{"num_hidden_layers": 19, "num_key_value_heads": 2, "norm": "layernorm", "norm_place": "pre", "norm_eps": 1e-05, "qk_norm": false, "bias": "none", "init_std_up": 0.0361, "init_std_down": 0.00207, "beta1": 0.95, "lr_head": 0.0192, "schedule": "wsd", "train_tokens": 1206000000, "dataset": "wikipedia_en"}
Each number is 200 + 40 x the weight over the matrix's rms, rounded and kept within 0 to 999. Layers, rows and columns count from 0.

# up: layer 12 MLP up, 2048x256, rms 0.0737, rows 581-607, columns 128-255
# down: layer 12 MLP down (transposed), 2048x256, rms 0.0667, rows 581-607, columns 128-255
up581,188,191,219,197,200,178,195,177,135,288,164,210,185,279,190,195,240,208,146,262,222,178,166,143,269,183,184,175,211,246,192,218,206,122,185,193,200,158,149,184,154,183,98,329,119,154,97,159,219,192,260,234,200,206,197,225,169,238,200,247,198,227,223,216,209,193,248,205,99,209,241,231,115,208,178,184,162,202,205,177,246,277,191,196,184,206,165,185,244,212,152,199,239,169,164,282,213,249,114,163,187,224,198,207,243,258,146,207,126,192,225,195,184,193,160,225,214,164,174,231,194,234,180,252,282,239,167,164
down581,205,216,168,203,231,181,201,221,161,157,204,243,198,178,148,161,38,195,191,230,238,254,163,227,190,215,213,213,192,125,247,170,228,279,251,174,149,239,163,214,99,202,168,208,214,190,146,219,208,182,189,243,177,200,226,236,262,240,193,186,125,211,228,200,173,168,211,193,210,226,202,148,154,185,171,194,168,179,214,190,256,186,291,185,109,142,209,294,227,266,182,198,120,214,200,229,144,174,169,189,190,112,187,192,227,223,237,235,184,212,173,177,240,224,249,196,192,258,191,244,179,222,235,184,229,196,169,207
up582,172,273,150,170,169,212,176,184,163,177,207,244,130,162,217,237,151,136,202,199,140,173,175,170,144,200,180,149,223,245,261,271,261,188,162,227,165,107,239,124,170,159,202,219,156,193,198,129,126,181,267,234,175,202,177,175,225,198,229,219,232,213,248,211,222,158,183,183,171,154,204,250,164,191,134,170,187,216,185,218,190,166,199,203,184,132,223,195,246,250,149,215,254,200,214,231,118,126,196,202,184,279,160,198,216,237,136,181,222,173,236,190,196,221,163,292,212,195,104,171,190,249,230,219,213,223,206,216
down582,183,185,223,202,213,201,209,190,193,203,217,147,186,175,253,240,179,188,172,199,195,222,244,206,134,236,217,170,212,202,168,184,215,226,208,216,201,321,153,205,176,265,217,205,175,214,265,225,129,223,184,152,200,235,254,162,201,104,196,191,265,167,207,193,199,287,241,203,135,197,237,255,204,257,193,168,196,214,225,213,136,194,127,216,150,215,215,238,174,229,150,276,198,187,279,237,185,212,192,250,170,147,255,114,126,172,224,217,206,185,209,226,218,196,158,182,186,147,201,173,166,226,146,187,133,193,232,202
up583,206,191,260,230,258,230,302,224,163,269,184,221,173,213,178,210,225,130,163,208,187,213,114,124,227,227,196,227,252,176,182,236,198,166,222,187,158,167,200,171,101,187,276,217,181,182,98,182,210,165,200,245,232,200,162,278,215,316,203,181,137,320,202,234,129,170,252,207,195,211,175,193,223,185,247,179,197,173,196,257,179,312,183,182,192,145,232,223,270,208,174,272,250,187,180,213,208,185,85,225,185,216,158,192,202,149,176,122,153,184,178,152,204,215,186,177,104,252,173,229,190,144,232,203,300,192,211,291
down583,189,212,261,147,181,130,172,198,166,184,269,213,184,187,238,225,212,197,153,195,153,171,198,216,260,182,288,351,220,197,177,136,151,237,202,285,210,272,250,240,198,158,167,144,170,88,177,158,189,180,128,203,214,202,207,139,258,192,184,162,275,112,111,196,241,225,193,302,175,198,177,158,175,147,118,175,256,168,255,235,192,204,210,284,236,200,245,151,183,259,193,232,217,191,233,199,156,197,206,232,246,256,99,232,263,194,198,143,154,231,252,142,122,252,201,230,235,165,170,181,195,275,196,155,190,202,195,179
up584,235,258,153,273,265,181,176,168,237,208,93,334,221,241,75,234,193,171,147,200,193,193,196,175,133,162,208,212,136,178,86,194,240,239,197,244,173,251,224,169,258,228,232,214,234,210,251,187,176,152,235,238,268,273,205,216,254,245,155,177,150,292,246,69,163,182,186,219,148,252,218,184,250,149,223,201,208,316,219,192,218,186,184,168,154,270,235,179,246,220,132,220,202,169,179,193,169,172,189,215,217,166,206,145,167,172,202,174,228,122,122,157,256,173,207,157,220,222,219,201,177,185,232,155,244,222,203,259
down584,216,159,189,135,212,162,155,307,252,252,160,128,149,246,227,202,189,225,213,226,181,232,188,202,157,214,231,181,226,265,143,227,190,149,235,295,197,156,268,175,234,154,183,194,204,243,179,163,201,126,228,198,209,235,223,218,127,332,176,182,227,193,182,170,216,253,221,118,112,207,244,210,165,101,173,175,173,156,194,226,212,184,146,174,223,185,252,195,149,258,182,222,209,293,280,274,185,182,271,228,227,256,236,163,218,102,139,227,198,279,204,225,266,239,243,213,195,197,135,154,215,167,142,212,180,199,160,179
up585,145,191,186,176,230,225,199,207,256,240,218,181,112,207,199,307,215,207,111,248,148,217,208,216,253,177,243,257,192,161,206,189,222,192,173,248,201,233,99,188,165,196,217,222,189,249,224,218,252,195,173,179,202,191,227,181,168,186,210,237,245,163,103,193,242,194,222,216,194,180,186,188,268,213,134,151,164,184,222,170,223,198,189,200,223,159,225,177,228,205,230,206,237,180,218,226,193,187,218,211,112,137,172,193,170,238,163,191,246,181,237,291,276,118,162,249,177,218,221,189,172,208,212,106,165,221,229,246
down585,167,219,183,235,205,135,209,217,257,165,96,159,261,165,214,241,163,139,185,201,184,165,175,201,192,188,107,200,205,243,206,218,168,218,150,142,181,220,146,177,174,179,214,113,293,184,196,240,206,207,171,135,241,278,179,196,218,176,138,247,200,180,300,168,215,174,125,262,208,238,217,210,156,195,218,230,229,185,135,182,153,144,151,262,255,206,194,178,198,187,164,220,161,215,177,142,212,260,156,204,239,261,217,173,235,202,208,173,120,217,177,257,218,245,240,245,264,159,174,164,224,197,186,209,180,210,254,146
up586,103,164,178,224,278,111,130,149,187,245,266,300,210,257,122,209,125,155,252,202,176,187,220,170,245,278,234,146,196,236,193,206,165,168,230,256,213,184,160,208,249,219,234,252,159,158,223,112,221,203,276,212,255,180,184,141,234,262,149,156,249,159,264,181,167,215,205,214,250,167,226,143,202,207,140,239,180,195,210,193,177,174,170,241,144,188,320,240,215,212,139,141,200,199,196,247,185,113,211,180,189,146,132,282,197,264,166,186,165,95,155,146,218,138,220,205,186,242,151,178,140,263,223,224,180,215,187,254
down586,193,174,192,161,199,258,161,170,186,184,222,228,203,136,186,198,177,254,215,239,179,207,239,231,130,221,254,183,205,224,164,202,165,169,163,153,232,146,184,152,198,192,187,241,149,179,221,221,103,221,194,182,144,207,195,238,201,82,207,96,238,187,178,248,221,186,331,210,163,233,232,293,190,216,171,252,153,187,252,207,186,190,169,192,287,242,294,120,96,212,171,229,153,159,287,273,286,249,191,185,233,205,205,197,205,245,231,185,187,231,176,146,154,228,196,209,186,246,205,175,158,159,204,189,183,225,273,206
up587,236,221,214,164,151,204,234,167,202,254,212,218,151,225,226,209,152,207,187,253,115,198,150,222,207,164,169,211,200,183,184,166,174,195,237,212,96,159,144,212,191,205,195,207,159,225,166,204,223,238,196,190,215,206,214,242,243,212,279,188,168,211,283,153,200,190,160,200,154,188,217,194,212,90,253,226,205,230,188,242,222,267,227,212,154,158,198,197,284,272,207,255,174,177,145,196,177,162,186,228,229,186,232,298,208,249,174,214,210,190,239,240,185,234,151,180,111,219,161,203,197,244,187,179,216,226,273,237
down587,162,166,216,213,146,216,185,181,193,182,203,188,135,215,179,220,199,148,209,170,192,152,224,224,134,212,169,174,196,185,227,239,184,210,235,235,191,227,251,199,198,215,204,179,148,169,184,193,184,160,141,191,210,114,196,157,194,233,198,239,248,232,193,216,220,118,162,210,240,172,188,147,245,135,202,151,134,162,232,134,259,201,225,197,227,181,207,193,177,214,219,232,196,175,194,168,263,197,226,228,178,243,110,197,235,165,188,139,246,176,201,206,207,193,184,250,227,205,161,204,225,203,185,190,133,106,184,218
up588,229,202,183,155,139,219,262,220,167,153,188,214,173,193,222,293,229,223,161,165,203,207,223,180,272,188,224,195,189,281,216,307,152,146,169,259,180,246,201,215,184,188,210,206,258,148,189,186,173,225,210,193,218,189,152,235,114,184,186,219,223,185,145,226,178,185,286,176,239,210,211,202,182,170,176,235,172,254,222,197,151,243,166,212,189,203,186,164,214,292,218,180,213,124,133,140,241,158,239,246,141,193,109,198,235,174,206,266,268,150,178,229,229,262,177,243,193,216,223,208,286,230,178,148,177,200,259,258
down588,223,162,153,203,204,251,224,217,269,134,205,154,256,227,247,227,211,258,164,206,229,174,214,154,204,182,179,227,199,191,191,208,210,168,285,201,153,175,203,258,217,204,227,225,164,222,208,187,185,171,235,250,207,130,146,199,171,256,153,258,169,170,220,254,201,175,260,147,209,216,149,201,188,196,242,257,252,165,229,182,225,239,216,237,221,187,177,249,177,163,173,215,136,170,157,194,152,191,144,162,206,188,170,268,223,186,186,233,150,257,231,255,193,178,206,225,185,201,208,203,197,57,211,185,211,206,211,156
up589,213,139,140,260,187,154,209,244,194,267,226,176,163,238,231,226,217,193,168,252,181,180,215,189,290,284,125,190,186,172,196,268,193,252,189,238,164,189,177,209,256,195,175,167,301,191,222,187,248,271,162,234,163,178,212,186,245,226,194,241,237,218,251,220,227,216,186,237,163,268,260,259,252,235,209,181,187,238,187,192,197,225,207,174,175,226,166,237,193,187,196,165,235,201,167,195,215,257,184,160,173,217,204,174,195,167,191,146,224,170,202,220,220,226,151,200,185,140,157,202,196,152,264,200,156,157,125,204
down589,154,200,131,278,230,138,229,190,186,199,185,179,206,151,204,265,189,212,196,236,188,181,308,211,206,233,215,235,243,194,261,183,220,193,208,178,218,140,146,189,157,140,170,140,214,213,258,204,168,199,203,184,151,232,199,226,179,161,148,217,177,202,175,218,209,203,177,205,196,199,176,184,212,242,161,118,279,159,205,271,231,237,169,208,249,234,246,249,162,291,266,228,160,175,174,197,179,268,229,242,168,212,223,182,189,200,194,178,238,148,196,244,175,143,164,199,215,204,231,178,183,205,174,230,211,134,193,167
up590,160,183,241,190,126,248,160,241,197,233,241,189,207,219,201,196,291,172,176,203,242,206,176,187,218,226,201,234,203,159,155,214,238,146,154,232,199,112,210,166,165,156,142,206,279,211,203,235,147,184,170,181,191,148,173,226,192,200,200,130,252,199,223,214,224,184,237,215,147,214,235,229,267,183,184,168,155,199,209,194,195,216,169,204,143,176,261,182,182,169,184,255,260,204,221,178,229,261,191,228,217,177,238,202,217,212,221,209,249,188,179,168,184,239,169,225,151,184,98,226,153,261,266,197,271,185,286,182
down590,240,220,214,142,171,148,189,213,259,215,206,222,191,227,238,205,189,133,211,158,179,215,146,239,222,147,191,169,193,171,154,206,206,207,156,261,195,201,179,231,215,203,158,245,172,198,155,214,232,183,217,135,209,230,173,171,217,105,236,189,187,216,215,131,237,156,163,200,240,277,185,224,234,160,205,259,197,230,242,240,167,242,259,267,214,189,236,177,218,281,159,266,256,216,187,198,204,199,182,254,234,258,227,190,223,232,252,251,244,131,236,127,181,127,253,195,150,209,208,250,161,146,132,183,253,117,156,262
up591,153,198,195,223,259,267,156,228,195,221,170,219,216,132,128,200,288,232,135,95,162,189,208,201,204,202,208,247,87,197,141,174,177,174,187,205,215,99,215,173,222,219,258,189,174,257,220,76,157,163,203,248,210,128,222,244,230,224,141,113,167,217,267,185,217,216,187,236,157,177,192,215,246,157,230,214,200,229,264,124,216,164,151,229,224,117,243,218,245,245,211,111,188,205,237,221,144,185,145,169,166,169,193,136,241,235,122,156,250,199,207,133,185,193,221,176,178,236,250,261,211,208,186,206,284,210,149,211
down591,241,167,159,199,203,194,260,167,229,211,147,105,182,124,204,136,182,137,295,238,184,160,190,199,189,113,224,215,152,175,301,155,202,218,191,133,177,160,185,184,162,152,137,250,189,188,261,63,190,226,234,272,164,236,230,206,207,225,187,214,110,204,224,204,163,266,189,201,200,81,151,200,146,238,231,171,145,175,158,254,195,193,188,198,242,178,260,153,215,262,224,176,221,204,162,124,175,212,312,154,128,269,179,174,153,205,207,181,310,180,298,169,291,112,68,138,296,210,244,133,210,236,138,204,183,205,169,236
up592,221,151,180,224,257,276,129,226,113,174,155,221,204,213,132,144,219,200,153,179,205,219,169,201,233,227,233,223,122,195,182,264,213,133,162,215,275,97,190,122,186,186,211,208,173,99,230,164,219,229,208,195,136,238,201,169,156,122,201,205,170,250,188,233,176,165,151,163,212,244,197,153,169,163,230,199,216,192,246,194,190,197,223,240,215,201,243,189,206,211,130,243,123,186,216,177,220,218,293,222,269,148,255,220,266,298,221,165,260,228,187,172,216,112,160,203,148,204,160,221,204,218,188,231,248,217,166,214
down592,189,206,209,222,198,159,207,177,87,206,174,187,233,215,246,224,233,244,168,200,199,198,164,158,230,167,164,162,221,154,175,179,201,191,184,207,178,205,218,178,171,224,136,187,171,199,216,169,255,222,198,120,193,227,127,140,141,138,274,169,246,179,251,197,174,195,178,217,237,188,189,198,186,203,238,228,202,193,170,218,188,211,212,175,207,186,199,238,221,212,172,204,257,236,200,213,261,208,174,200,181,97,170,161,150,173,244,238,183,281,146,157,163,227,171,195,196,242,196,232,186,188,227,268,193,220,197,238
up593,149,170,232,222,272,175,176,218,154,201,210,200,181,337,221,242,229,156,149,310,189,214,232,176,218,274,151,265,92,290,225,160,178,226,203,216,186,242,186,215,130,161,220,252,202,188,211,187,139,316,201,168,162,80,210,170,149,205,211,139,183,191,159,247,219,163,168,118,223,188,238,228,242,184,197,132,211,217,207,132,222,155,166,159,235,194,188,221,166,183,165,208,243,242,181,176,182,181,182,226,215,76,215,154,205,164,127,191,228,139,227,240,179,138,224,212,173,195,213,234,205,184,286,270,220,228,119,192
down593,180,190,181,195,202,235,230,245,187,127,185,181,200,125,106,137,161,269,167,162,179,177,218,237,216,207,275,204,190,215,269,236,187,196,208,186,243,250,192,165,240,257,287,161,161,243,274,264,180,223,268,281,189,225,166,189,254,200,288,173,246,252,126,256,209,184,209,161,227,191,177,234,274,230,212,258,242,243,286,189,188,267,191,214,200,213,169,131,192,228,198,217,231,208,172,222,193,271,192,214,148,184,222,227,149,220,267,205,186,190,238,226,155,213,178,210,148,171,184,292,216,161,129,199,192,247,201,256
up594,259,323,201,278,322,217,185,128,174,222,201,231,210,236,284,214,215,182,158,271,209,179,209,138,260,187,216,195,104,279,121,279,170,217,125,222,182,181,184,197,170,169,157,219,190,257,140,206,221,196,215,195,223,157,184,199,205,209,129,210,125,230,164,240,237,233,237,158,241,173,243,198,244,273,163,198,165,153,222,153,198,195,176,208,191,235,144,185,117,220,207,210,152,238,154,184,145,146,110,307,121,65,201,178,202,218,159,133,237,186,193,253,163,222,203,197,158,229,231,245,245,247,231,230,147,182,253,246
down594,208,183,219,268,246,214,159,116,174,199,209,158,265,226,223,216,225,171,197,271,206,215,134,166,239,169,124,216,272,237,152,240,157,222,114,275,225,226,193,277,174,224,132,204,118,187,146,237,158,200,166,150,198,176,230,248,227,160,211,246,183,245,144,197,187,207,228,171,245,147,115,265,185,179,177,260,157,225,202,257,235,207,149,240,180,218,133,216,286,150,185,209,203,149,243,161,206,200,275,206,201,149,180,124,236,213,226,220,110,117,241,132,236,148,173,138,193,182,152,238,174,164,161,200,155,152,195,188
up595,133,138,136,148,209,193,189,110,223,185,182,227,192,177,159,196,189,165,165,155,244,159,202,181,241,194,236,176,183,265,182,310,155,140,181,167,212,185,180,231,182,240,159,176,131,103,188,169,163,185,252,240,202,159,165,165,240,227,212,205,147,261,180,238,207,211,156,223,250,125,201,134,208,194,249,238,283,193,198,243,245,172,148,277,243,222,320,129,212,212,185,206,232,268,117,227,189,206,218,183,205,232,188,202,146,233,211,182,149,206,175,203,206,188,257,207,199,151,226,268,163,223,126,202,184,203,213,163
down595,235,133,226,181,194,176,204,134,184,184,196,176,147,169,218,212,217,137,163,202,224,138,246,131,183,174,234,209,157,185,216,230,195,175,157,153,192,238,209,269,270,150,208,218,183,219,200,171,247,183,250,145,187,162,184,141,276,141,231,188,199,307,163,242,250,180,167,210,213,275,262,192,207,232,269,168,191,155,238,154,214,267,155,180,238,173,216,164,289,165,234,153,264,202,181,183,199,221,222,196,294,234,180,167,262,118,145,201,209,169,260,195,204,138,225,139,148,180,213,274,268,231,231,241,214,178,161,156
up596,197,168,217,235,287,169,163,168,205,205,199,248,191,231,147,281,193,186,202,164,250,185,202,232,190,190,176,193,187,160,148,196,165,106,147,225,194,167,216,135,209,171,210,181,186,201,234,117,200,190,211,198,254,193,210,203,187,254,196,264,198,227,265,202,193,193,207,191,146,175,224,248,195,199,284,268,185,191,224,263,253,178,183,233,235,146,299,155,187,258,242,168,232,199,215,302,191,166,192,267,185,180,129,187,140,332,199,194,194,159,194,240,171,205,195,180,224,145,174,242,106,203,187,151,227,213,157,208
down596,146,160,180,241,205,223,172,207,196,169,200,205,249,238,237,140,102,218,156,218,235,267,309,301,251,214,160,201,241,206,202,190,223,252,193,142,190,211,131,146,183,147,195,192,150,137,182,160,187,232,167,203,306,165,208,271,236,178,131,249,242,199,244,194,211,133,201,256,191,222,136,181,212,196,146,140,176,151,207,132,169,219,184,137,142,256,241,217,213,206,128,148,183,199,217,124,195,201,221,278,184,199,145,234,180,286,197,208,205,198,204,179,162,220,225,165,207,189,179,205,226,232,206,215,142,164,232,179
up597,176,165,185,233,194,223,143,204,220,233,175,186,196,211,221,230,144,123,196,175,239,143,201,252,174,210,170,214,198,194,174,265,201,215,183,260,124,145,169,224,159,178,233,201,157,206,189,157,230,141,196,189,154,149,161,203,245,216,188,177,152,205,255,197,129,106,171,194,169,215,206,202,195,190,250,229,220,122,220,233,180,224,235,214,222,165,164,162,173,197,161,244,193,187,176,169,136,217,150,186,211,227,99,245,205,166,170,150,205,184,189,154,185,248,202,195,177,280,185,181,268,221,217,181,201,206,207,228
down597,250,189,239,148,205,217,199,154,140,234,193,200,210,173,193,125,214,243,200,215,161,239,199,176,206,238,198,162,158,245,239,161,195,207,235,200,270,231,235,234,205,245,206,207,212,178,190,228,153,246,196,200,175,247,192,215,173,181,204,183,195,175,159,224,198,223,217,273,248,170,215,222,165,206,198,160,224,237,149,196,186,153,150,217,158,216,205,193,193,169,220,161,223,198,219,213,229,230,231,254,229,190,242,224,190,225,233,214,221,217,191,254,213,173,158,196,190,151,200,215,156,204,160,272,263,243,218,161
up598,206,190,218,203,177,212,174,218,182,232,182,164,174,224,168,263,230,155,164,206,216,191,250,177,118,256,115,165,179,251,204,201,229,167,164,229,223,199,133,213,201,101,242,181,248,182,203,215,243,200,219,237,247,174,175,216,197,240,174,223,216,218,180,268,199,187,185,203,217,189,214,183,194,159,148,232,200,291,252,105,223,218,109,238,137,161,160,190,204,236,197,234,179,193,167,259,195,147,206,238,153,235,208,178,208,322,211,177,225,178,175,212,245,251,168,239,208,198,185,273,154,192,196,197,297,268,157,234
down598,213,220,236,240,170,224,218,214,253,223,152,172,209,171,240,186,153,221,170,224,116,189,174,245,196,168,195,192,284,159,248,220,149,285,247,161,207,249,232,208,236,197,192,154,239,176,131,208,180,203,181,205,232,199,257,211,196,220,189,248,222,199,240,158,209,189,121,172,203,187,187,203,160,160,236,198,280,200,174,236,193,205,164,188,223,176,233,236,148,165,229,166,273,151,168,215,247,179,166,191,215,198,280,213,206,209,220,215,208,213,236,180,134,270,183,262,276,208,275,219,235,205,141,224,223,200,214,260
up599,228,183,233,206,197,202,182,235,195,232,228,190,165,228,220,180,216,214,144,161,187,249,216,248,250,184,240,168,217,195,176,306,179,104,158,143,246,204,173,194,140,169,214,218,180,131,247,133,212,252,259,181,208,215,134,227,175,187,258,211,241,180,186,172,254,211,151,221,116,203,232,238,214,154,247,265,189,148,227,196,149,279,246,215,177,115,143,206,188,203,211,233,150,150,119,223,219,226,238,183,239,250,216,256,261,202,174,220,140,158,141,227,166,168,169,189,150,226,180,183,184,238,202,155,265,188,162,216
down599,184,224,246,129,251,152,189,182,229,185,289,228,199,225,233,174,133,229,178,188,216,157,219,180,227,211,216,265,229,150,106,176,241,244,229,200,195,205,230,250,220,211,188,200,101,182,189,177,141,187,198,220,265,176,157,261,233,208,186,281,189,243,191,205,176,194,112,254,258,174,190,169,220,239,191,224,204,180,238,188,205,183,225,229,299,289,175,180,176,191,140,189,229,228,198,166,242,230,187,227,138,222,241,254,178,218,198,144,224,167,219,182,221,173,231,139,222,176,94,198,228,202,114,142,188,257,220,205
up600,115,245,223,228,180,180,191,118,186,168,85,195,174,183,181,175,242,125,165,166,172,185,172,204,203,204,95,95,227,275,278,209,208,165,198,227,152,245,221,126,242,229,120,242,251,224,210,177,203,194,228,179,192,178,183,195,241,205,140,177,238,184,234,221,194,145,236,182,168,176,243,240,165,208,204,205,273,265,213,178,188,229,205,266,135,220,184,220,187,311,114,192,176,165,178,256,183,259,202,183,126,205,147,179,207,215,191,226,215,147,178,171,200,158,220,240,204,158,120,220,131,206,182,259,157,218,240,193
down600,151,177,174,206,234,184,202,139,164,249,186,153,200,225,227,178,192,174,175,131,156,200,236,237,191,254,159,171,171,182,292,157,195,208,216,230,135,256,247,144,190,208,147,216,129,191,228,242,226,192,249,276,176,250,162,174,118,155,223,299,205,159,135,94,189,188,188,166,198,229,245,259,207,155,287,196,202,169,201,250,177,162,222,198,260,179,206,262,236,202,150,185,191,205,235,210,171,102,181,196,177,188,205,108,258,158,206,266,181,203,233,203,136,212,138,313,234,190,222,228,209,196,240,254,218,170,280,188
up601,137,226,258,160,257,168,242,144,145,251,172,181,59,222,166,208,252,187,182,178,149,232,173,202,282,269,185,89,126,192,264,221,184,233,152,210,243,257,213,246,182,256,192,207,209,292,246,218,166,226,235,217,184,108,132,169,255,168,130,218,193,154,174,141,266,171,237,177,127,102,244,208,150,163,254,101,169,146,197,138,167,219,250,124,163,201,103,184,217,301,200,271,185,201,207,156,160,170,128,244,237,232,135,163,172,129,212,241,170,169,155,213,213,234,184,326,199,205,266,222,170,192,230,242,160,243,266,153
down601,218,220,194,185,203,114,120,204,181,235,188,162,207,221,136,193,213,204,168,241,168,295,252,278,246,211,173,187,215,234,206,219,173,94,273,180,222,157,278,200,266,203,224,171,224,114,215,120,183,162,263,177,203,216,158,250,137,160,217,259,196,124,218,216,202,231,118,212,234,194,218,138,210,203,216,264,210,230,184,172,170,193,200,245,211,150,172,209,239,175,215,141,206,256,100,260,247,187,199,274,179,145,268,389,166,225,250,200,128,262,208,241,266,206,207,172,254,225,179,272,238,237,214,210,197,178,170,215
up602,218,167,256,165,199,228,164,163,170,203,213,214,266,286,198,227,182,228,169,209,181,222,166,196,258,225,226,204,202,203,218,222,213,132,185,171,229,180,227,262,134,171,259,226,188,172,156,139,101,259,147,218,214,270,186,270,236,288,164,158,215,223,217,249,188,133,284,292,169,243,192,233,172,93,196,200,187,195,299,160,185,268,234,236,230,318,260,192,183,190,101,128,194,214,189,179,173,215,236,209,234,253,172,136,197,269,204,249,222,141,140,190,213,176,202,181,175,171,146,204,216,198,215,68,184,247,141,230
down602,197,125,163,232,185,220,150,258,202,199,235,198,246,246,254,132,221,187,217,136,193,225,148,211,198,225,271,225,260,289,272,151,194,165,111,273,264,228,225,146,236,147,223,225,154,214,204,122,192,242,181,182,249,129,235,216,205,189,252,198,166,117,149,192,202,210,185,224,221,224,258,122,250,190,168,174,275,143,206,157,190,162,259,205,170,237,210,185,189,230,170,230,284,240,255,150,180,239,130,150,235,232,133,183,240,203,214,274,136,184,220,222,246,231,289,207,228,194,232,218,219,181,209,102,147,197,199,235
up603,119,206,221,206,146,195,156,209,234,176,135,184,207,261,183,247,249,235,176,221,233,245,175,219,253,189,192,208,150,179,226,210,177,146,165,270,218,202,237,173,124,237,216,218,236,220,240,126,208,224,203,198,223,232,121,188,152,136,197,231,160,200,185,269,268,174,207,201,213,250,159,142,168,216,205,172,269,162,281,129,215,272,213,186,181,185,153,175,195,149,249,178,212,257,198,232,99,278,244,201,183,257,193,191,240,270,186,255,226,242,154,205,149,228,161,167,249,206,217,178,241,158,179,212,251,238,157,192
down603,171,213,212,227,167,203,214,273,202,229,220,179,131,235,157,282,215,155,157,184,268,213,158,193,194,240,165,165,214,118,227,222,224,179,243,117,183,260,133,268,151,196,237,189,263,229,233,238,209,235,268,227,256,178,227,205,250,208,197,98,175,223,182,186,169,218,280,209,190,225,171,138,189,210,190,122,198,171,188,163,128,298,178,186,228,197,182,194,170,159,163,218,173,217,171,196,223,239,205,194,162,134,229,160,216,181,154,204,205,186,193,182,255,156,271,256,122,189,168,197,204,159,229,150,234,188,152,202
up604,147,160,200,174,174,214,230,187,177,182,174,165,184,140,177,215,221,249,191,205,266,235,159,199,207,235,182,177,163,257,158,193,175,199,178,162,266,147,198,122,201,211,248,155,207,211,195,197,183,284,156,157,223,155,128,200,187,201,207,227,198,186,190,199,168,206,277,252,167,264,197,194,274,178,141,193,221,221,121,241,193,216,175,167,166,226,169,204,246,234,140,208,163,247,188,223,160,148,178,180,229,206,188,181,185,309,207,224,265,154,221,204,215,181,134,223,188,112,178,180,146,215,191,143,265,215,205,172
down604,190,203,153,244,172,169,181,241,262,148,205,189,182,214,208,208,228,182,195,181,210,171,231,203,207,151,281,267,189,140,226,221,178,177,233,202,100,182,204,248,225,221,151,188,218,176,186,177,204,156,247,189,168,196,202,91,209,127,215,201,119,201,222,150,194,226,225,181,196,168,219,190,198,206,195,223,216,207,293,152,244,182,164,229,210,196,115,135,171,213,143,103,191,224,175,170,258,223,211,227,182,256,165,203,166,140,208,192,238,165,222,167,215,204,250,200,204,166,211,293,248,206,212,193,212,152,162,229
up605,224,287,245,227,194,213,187,216,179,293,206,164,223,273,266,267,223,167,170,217,203,221,165,233,174,227,184,180,166,234,197,230,179,229,245,218,143,148,171,194,221,215,163,158,176,217,282,194,166,235,208,246,179,199,234,172,241,208,216,256,168,230,177,102,223,256,163,193,198,207,228,180,251,189,190,196,156,181,210,181,169,222,146,145,255,123,207,207,211,177,238,242,173,190,226,166,177,207,181,191,175,205,113,235,228,234,252,264,186,241,119,176,225,210,195,199,202,202,232,224,205,154,248,163,214,202,174,231
down605,229,217,213,195,238,250,275,204,208,186,165,171,230,161,241,161,120,257,182,261,204,181,152,274,211,202,169,199,210,135,196,158,221,191,197,226,173,199,243,256,248,173,190,195,251,193,185,76,230,163,212,221,194,267,143,174,227,154,187,209,204,194,227,237,228,250,198,232,204,316,239,180,206,174,155,206,211,198,182,192,207,150,231,223,176,193,228,142,242,204,210,254,189,148,187,203,205,264,179,286,216,174,130,206,180,178,150,259,212,163,257,234,128,215,157,240,232,134,197,221,172,195,172,179,209,137,195,196
up606,215,231,214,229,305,198,140,221,141,251,195,219,185,181,290,203,239,177,138,201,248,244,198,196,197,200,204,124,197,211,161,199,193,211,205,253,298,161,157,211,164,211,205,204,251,259,172,199,262,169,247,192,190,178,183,234,225,189,201,141,169,206,221,205,156,200,223,220,155,230,199,239,185,179,175,236,247,221,181,222,235,184,201,186,147,152,226,175,164,255,136,213,237,267,221,182,154,250,214,195,193,182,195,196,275,190,194,241,255,248,60,270,143,185,158,198,183,293,116,222,127,207,198,167,215,236,239,211
down606,241,205,237,200,192,158,223,167,228,232,177,188,157,229,163,192,164,226,173,223,152,234,237,217,223,158,203,259,175,204,192,191,200,204,161,176,182,210,217,203,224,182,188,214,160,214,154,261,114,195,207,172,166,200,232,114,185,153,202,241,198,167,151,182,215,166,180,188,245,171,224,171,164,227,278,162,193,153,234,198,206,246,145,228,152,166,205,224,214,197,223,208,262,209,142,201,172,128,167,246,221,188,190,200,180,179,171,221,192,182,227,167,181,178,217,246,151,197,233,190,269,160,245,213,225,249,206,230
up607,221,234,184,244,193,209,242,161,200,213,194,146,182,215,175,192,241,194,163,187,229,255,190,213,225,207,198,180,201,220,199,191,207,203,181,223,239,166,255,156,146,132,156,198,209,227,185,201,233,244,234,229,238,161,147,192,240,181,186,193,220,195,283,196,170,189,253,215,147,192,191,212,207,124,224,188,232,239,218,253,187,195,168,258,192,227,245,147,160,237,208,179,196,174,213,246,235,231,192,233,206,221,177,197,179,229,190,188,223,187,193,169,235,162,178,220,221,220,171,234,185,196,230,197,182,204,194,211
down607,201,206,207,173,192,217,194,227,161,219,185,211,196,233,201,218,173,215,185,189,203,190,229,163,169,186,179,163,218,191,207,163,230,212,178,176,169,218,157,232,241,254,241,201,167,195,200,218,178,194,169,158,182,195,212,163,177,235,213,165,178,226,151,218,224,202,149,169,247,212,237,159,218,251,173,205,172,178,187,144,206,224,254,208,240,164,164,221,219,177,192,169,204,250,197,161,205,183,227,169,191,189,220,197,210,220,165,201,199,191,182,195,177,225,205,188,175,188,212,164,201,230,246,182,252,240,209,193